Each number is 128 + 24 x the weight over its row's rms, rounded and kept within 0 to 255. Layers, rows and columns count from 0. The size above them is the row's rms in percent of the matrix's.

# layer 2 MLP down (transposed), 3072x768, rms 0.0252, rows 2312-2336, columns 192-255
size [ 97  95  98  90 103  97  93 102 101 104 100 101  96  99 101 100  92 102 104 103 106  99  98  92 102]
[[163 143 127 128 135 144 167  83  98 100 149 154 159 113  92 104 137 131 109 136 113 121 162 121 140 139 106 173 166  98 132 136 142 118 123 103 151 129 165 147 113 146 139 161 164 126 171 102 105 109 169 148 105 123 106 168 143 127 148 103 124 135 139 127]
 [136 134 120 141 139 114 169 152 135  98 170 150 139  90  94 137 115 137 120 165 109 142 136 143 166 131 151 149  80 159 124  85 128 112 128 145 168 116 152 133 126 163 128 178 112 182 155 120 148 157 118 120 113 126 174 103 133  84 175 148  92 141 109 108]
 [137 132 118 127 100 131 137 131 136 100 136  90 114 139 129 139 127 159 161 161 151 130 122 116 107  95 174 145 143 149 115 141 155 122 152 148  88 180 148 190  91 155 124 116 160 122 148  96 136 114 106 130 111 119 140 131 122 130 174 144 154 122 103  75]
 [136 151 110 167  99 133 113 187 113 126  92 159 171 111 147 140 176 146 137  98 106 159 127 114  99 149 171 131  88 122 160 131 102 166 117 134 133 144 114 112 109  66 142  98 128 116 115 119 125 134 141 146 177 155  96 131 137 124 178 135 151 125 103  81]
 [160 109 129 167 118 128  96 122 131 173 117 120 123 111 123  88 134 114 146 165  72 128 154 124  99 175 153 128 131  90 111 151  99 140 128  72 110 111 139 132 151 127  77 167 119 155 124 161 149 114 155 159 118 122 130 102  99 103 136 159 141 128 144 171]
 [141 131 132 124 147 146 138 151 136 171 133 123 157 121 135 122 171 135 117 114 138 107 122 109 135 140 119 132 107 112 104 101 146 128 134 135 134  92 104 143 163 106 144  88 111 161 140 115 195 138 163 152 140 102 126 129 100 149 166 116 129 143 118 104]
 [151 128 118  98 159 120 150 142 119 116 140 148 117  92 156 150 123 177 115 143 144 123 102 146 105 101 149 108  88 129  86 134 174 116 137 143 109 120 110 155 180 169  88 138 133 126 158  70 118 126 118 142 114 126 148  95  96 153 137 168 120  91 124 119]
 [114 101 122 131 143  90 118  95 111 125 105  86 127 150 134 135 109 103 125 111 150 130 115 108 121 129 142  83 100 153 126 116 135 126 130 125 142 105 158 115 139 105 104 179 154 206 120  99 143 128 154 155 118 130 124 185  79 177 147 113  73 117 108 109]
 [150  90 124 104  94 146 135 163  68 118 141 125 127 137 129 158 121  80 121 147 150 137 119 134 136  99  62  93 117 125 134 129 118 136 151 157 104 135 147 108 133 161 123 133  87 129 141 167 119 122  90 106 116 154 146 107 120 132  96 156 126  87  99 138]
 [ 84 109 125 152 122 121 131  73 153 136 113 119 144 113  95 126 138 166 163 124 148 116 134 125 130 135 129 144 106 136 144 138  97 116  95 131 131 170 157 141  85 104  85 154 155 127 150 120 107  83 115 124 119 149 175 150 164 125 133 152 136 132 146 159]
 [ 94 105 142 119 103 134 142 154 152 104 132  96  81 173  87 175  98 126  85 135 150 135 141 151 162 138  83 135 142 114  79 127 125 133 107 133 100 158 105 136 144 125 130  81 128 139 141 153 163 127 115  96 130 127 152 146 120 176 133 141 122 128 114 125]
 [117 130 106 140 109 114 109  89 159 172 131 125 183 104 159 132 140 112 148 115 109 145 128 104 117 137 144 109  99 108  99 166 144 178 129 114 135 149 144 103 172  98 110 110 152 149 125 121 149  88 146 130 154  71 170 120 139 142 109 107 118 104  98 194]
 [117 132 129  92 118 131  93 105 126 107  51 116  98 130 105  88 163 147 130  93 103 120 129 148 151 170 118 148  93 158 100 135  88 103 113 122 126 150 129 120 148  97 154 125  97 116 138 119 172 116 105  94 106 118 150 120 122 181  89 136 130  98 178 105]
 [137 118  90 133 126 157 145 109  96 133 140 133 136 148 145 147  99 137 102 150 118  95 135 102 148 116 139 137 133 159 132 185 112 153 119  71 137 130 160 179 128 119 124 115 123 158 100 134 125 162 157  93 163 102 146 115 133 122  91 152 118 128 106 128]
 [113 134 121 111 132 133 118 128 132 116 140 103 116 125 138 150 103 128 134 154 139 136 142 126 119 150 142 123 118  81 134 106 169 114 148 116 122 111  87 100 117 147 173 102 128 122 126 143 153 118 114 124 106 139 107 132 111 118 123 169 104 144 146 212]
 [147  90 127 135  97  55 127 103 165 109 165 126 116 121 117 144 119 152 100 164 105 127 108  96 117 133 136 133 122 135 110 114 160 124 109 144 142 117 142 149 113 138  74 146 119 145 114 150 136 111 136 113 173 113 157 125 134 152 104 153 107 126 127 138]
 [ 62 142 130 155 104 157 112  67 127 115 132 146 151 145 121 164 120 164 155 153 136  95 130 118 116 183 132 109  91 159 147 130 147 137 117 127 133 160 119 175 145 155 146 129 161 106 154 134 142 127 144  92 121 118 129 123 139 126 157 136 109 112 135 143]
 [143 136 113 101 151 174 127 146 161 146 109 116 131 108 111 119 113 109 117 139 136 133 100  97  70 129 122 110 133 115 101 137 121 133 141 139 140 129 169  93 147 123 144 115 119 116 112 140 147 132  96 118 152 157 129 143 131 148 152  84 107 142 150 132]
 [ 97 118 115 159 125 159 127 110 112 105 138 171 149 101 136 127 145 140 131 118 170 110 158 137 105 164  93 124 164 110 153 115 196 140 117 128 119 145 106 131 126 157  74 133 119 125 109 144 129 123 127 133 124 137 129 135 116 118 143  87 173  93 128 128]
 [137 142 110 157 108 135 139 119 163 119 114 102 188 137 151  98 114 123 101 137 148 101 142  91 125 130 113 135 138 154  87  93 118 109 143 131 154 108 122 114  65 116  66 123 139 158 112 164 161 128 170 162 152 157 125 184 136 149 103 152  93 141 133 112]
 [117 124  94 130 100  88  97  85 137 111 140 135  91 127 139 126 120 107 116 109  64 124 140 133 152 176 143 131 165 106 133  97 107 133 114 125 122  79 132 171 161 144 135  96 140 119 105 103 103 106 105 143 124 144 169 142  95 108 139  94  98 125 115 137]
 [168 105 145 100 136 139 136 133  91 115 122 132 103 120 163 147  90 118 155 107 158 145 165 171 122 153  87 137 145 128 154 178 117  89 102 155 120 160  99 148 128 105 131  88 129  86 149 141 134  88  91 102  84 178 120  69  86 127 128 110 110 179 137 115]
 [156 160 142 116  96 120 169 123 142 145 143 142 170 142 111 117 147 151 147 136  77 107 116 110 137  96 119 155 129 120 114  56 136 149 116 139 104 151 107 142 142 129 153 157  55 120 157 150 146 123 110  98 155 127 166 145 149 150  99 102 146 140 134 132]
 [139 136 146 133 131 117 120 182 138 138  86  98 126 129 112 112 143 130 139 146 158 113 132 173 139 183 153 123 126  92 132 112 117 164 182 112  91 104 142 156 173 128 103 138  98 135 116 112 138 113 152 121 118 127  85  72 123 126 145  95 131 158 133  85]
 [105 124 151 124 169 114 115 143 140 155 144  88 185 150 130 124 133  86  98 161 128 143 131 131 108  95  72 142 117 103 119  85 118 130 114 123 135 113 134 140 183  94 150 140 100  86 137 148 134  90 161 135 101 131  91 164 162 134 177 152 117 115 144 118]]
# layer 2 MLP up, 3072x768, rms 0.0313, rows 2313-2336, columns 192-255
size [101  98  95 105 100  90  98 102 107 103 106 104 100 104  98  94 104 102 104 104 100 103  94 102]
[[134  99 147 169 113 106 105 126 124 100 108 135 126 104  86 153 113 117 141 124 141 147 145  85 121 140 146 113 100 126 159 169  43 143  37 136 141 148 151 112 133 145 111 105 122 107 128 127 159 119 134 154 136 151 114 120 134 127 163 103 137 101 131 134]
 [ 84 123 119 126 133  91 114 124  85 107 132  98 149 107  87 113 131 118 140 168 149 104 152 130 140 160 115 153 139 148 125 160 106 136 120 154 122 148 132 110 144 135 139 109 157 117  97 128 127 118 113 112 103  89 129 149 112 138 119 148  96 133  82 106]
 [115 117 110 111 114 129 159 115  90  92 151 127 152 128  91 123  83 103 136 125 119  82 116 151 141 130  79 107 117 111 134 139  97 104 114 134 133 149 132 101 141 136 115 129 114 135  89 117 135 144 118 129 129 161 132  83 150 123 114 145 121 136  95 133]
 [100 143 115 114 132  99  82 134 130 142 150 127 106 135 121 160 115 108 103  96  98 136 103 146 155 160 104  71 110 140 134 139  77 135  97 137 156 135 140 128 128  85 170 158 117 190 134 143 116 129 129 115 130 141  95 104 129 109 139 142 138 114 111 133]
 [102 123 111 127  88 189 118  90 108 144 131 106 101 166  98 139 123  84 129 159  81 126 150 182  77 135 112 133 122  89 105 166 107 105 186 122 154 152 156 151 138 139 121 183 111 159 157 113  65 119 137 160 110  96 107 103 153 164 113 113  88 122  90 178]
 [120 113 105 128 153 126 109 140  99 102 118 130 131 130 112 111  96 143 100 134  87 101 135 132 126 139 158 152 114 126 178 125 133 143  93 136 148 152 175 122 125 121  83 121  71 125 119 116 118 119 120 171 162 132  75 129 139 126 163 112 155  94 113 143]
 [ 90 129  97 130  97 151 117 155 141 109 145 172 147 111 113 117 146 157 141 165 138 141 171 149 137 118 143 121 133  91 148 134 143 138  88 137 133 122 107  93 132 151 181 114 161  96 149 104  84 175 134 133 126 113 119 123 145  98 161 114 144 135 140 131]
 [148 130 121 100 109 112 117 182 136 122 160 114 152 168 144 119 144 121 131 152 144 147  74 128  48 102 110  87 102 165 170 161 152 160  98 144  95 186 103 103 126 155 141 144 133 149 101 134 118  99 106 127 112 141 112 101 101 126 137  86 134 142  90 119]
 [ 97 140 152 198  39  78  77 100  96 128 135 116 124 116 122 155 153 148 158 137 127 124 163 138 127 154 153 108 110 137 106 157 173 149 122 133 134 150 121  89  92 140 130 107 134 106 157  82 122 164 101 133 104 141 140 150 150  93 158 113 126  68 114 177]
 [126 118 111 148 148 120 113 134 109 124 161 122 131 202  98  98 131  75  82  75 118  87 164 124  97 135 157  80 126  92 199 166 156 146 114  89  91 123 116  95 132 102 103 141 141 101 114 110  91 137 130 142 124 119  75 112 124 114 114 103 166 124 121 122]
 [ 93 165 119 137 118 131  97 104 143 143 136 108 193  91 126 159 145  77 126 119 124  97 121 160 170 135 103 126 125 161 107 157 100  89 122 122 131 143 132 123 131 125 173 105 115 193 128 143 150 130 122 181 119  63 114 127 121 134 120 127 129 143 145 120]
 [126 161 174  87  88 149 108 145 114 132 173 144 115 119  82 118 166 112 172 145 111 118 120 113 145 102 118 107  95 146 131 164 122 152 114 153 117 126  93 117 124  82 145 162 136 121 130 141 155 113 138 128 156 128 165 138 169 123 158 113  91  79 110 103]
 [ 78 101 109 121 126 131 118 124 114  97 131 122 171 146 150 172 143  74 129 110 130 121 151 125 137 142 153 125 104 109 152  91 114 142 162 158 147 146 104  94 171 138 119 147 145 141 104 109  99 108 156 118 115 112 197 140 131 140 154 122 118 134 132  87]
 [ 87 145  86 137 114 135 131 170  92  70 166 154 145 123 148 119 134 118  69 158 136  99 153 119 104 133 123 134 119 123 139 127 150 136  94 129 123 107 128 139 141 168 126 102 115 103 155 165 121 112  94 125 132 117  66 136 160 139 144 129 171 150 101 126]
 [138 108 114 122 129 122 166 108 142 166  98 130 153 117 107 145 137 101 118 100 122  75 125 163 130 111 126 138  73 115 152 122 114 113 152  97 131 127 141 122  89 126 120 125 135 148 143 126 155 120 160 136 181 106 127 131 115  90 159 128 128 115 120 134]
 [177  96 145 164 104 101 136 135 118  96  88 141 106 121 105 140 161 109 100 141 159 156 105 126 164 123 125 163 130 108 108 151 167 155 142 105 124  98 126 108 122 131 141 103  95 141 144 115 112 131 141 140 154 145  79 132 176 111  90 156  88 135 125  93]
 [121 131 124 120 124  76 160 149 126 105 148 140 114 163  95 112 129 125  80 118 149 117 125 132  79 137 145  82 126 177 128 136  89  77  97 127 138 128 113 125 152 159 144  99  85 155 139 156 135 121 101 133 129 100 112 162 119 144 110 124 123  85 133 110]
 [147 106 134 140 116 146 143 115 137  93 128 123 127 100 115 142 143 142 155 131 122 128 111 135 116 114 121 151 106  87 118 164 132 180  84 170 130 157 108 104 118 134 126 171 121 196 133 159  89 125 102 149 143  99 147 114 125 184 115  92 170 133 104 142]
 [138 159 134 112 109 130 174 191 113  88 130 136 108 125 134 148 114  89 107 135 144 130 159 130 137 126 190  99 119 106 132 149 104 102 130 148 118 155 147  98 123 117 135 126 122  97  99 150 146 141 135  89  88 129 164 146 134 121 113 102  98 152 136 141]
 [ 80 163 117 132 141 183 133 110 123 135 149 121 139 133  95 118 163  91 150 147 109 110 145 152 106 158 126 115 110 153 111 108 137 153 118 153 120 138 161 128 141 117 121 150 150 125 138 148  94 126 141 164 128 110 134 140 176  89 102 126 122 132 133 127]
 [109 141 134 115 107  91 128 152 121 151 160 125 113  90 171 154 135 133 103  60 152 125  66  93 115 107 168 126  88 155 101 117 127  98 107 111 139  83 106 121 127 147 126 119  86 145 123 142 163 104 119 109 116 169 160 111 168 163 137 130 121 141 112 129]
 [110 124 137 141 146 111 104 127 125 141 134  99 150 114 114  97 145 156 121 142  83 146 111  93 106  56 121 151 110  79  85 101  92 123 117 144 176 137 147 140 113 147 129 116 129 151 139 134 166 124 127 146 146  99 136 112 163 118 134 135 184 138  87 103]
 [147 124 112 114 126 126 107  86 120 101 113 118  93 102 102 127 159 143 130  70 117 113 147 137 143 130 125  69  99 144 131 109 134 143 141 132 115  91  93 114 105 124 141 126 166 126  85 136 130  99 141 151 177 121  89 156 134 100  96 155 155  91  85 152]
 [145 141 141 147 141  94 126 112 145 124 125  88 154 140 147 124 172 128 147 124 140 140 125 120 116 104 134 115 134 113  84 158 129 116 137  76 132 144 141  84 110  82 160 118 150 163 110  99 135 121  85 135 127 125 125 121 136  87 104 129 124 112 127 122]]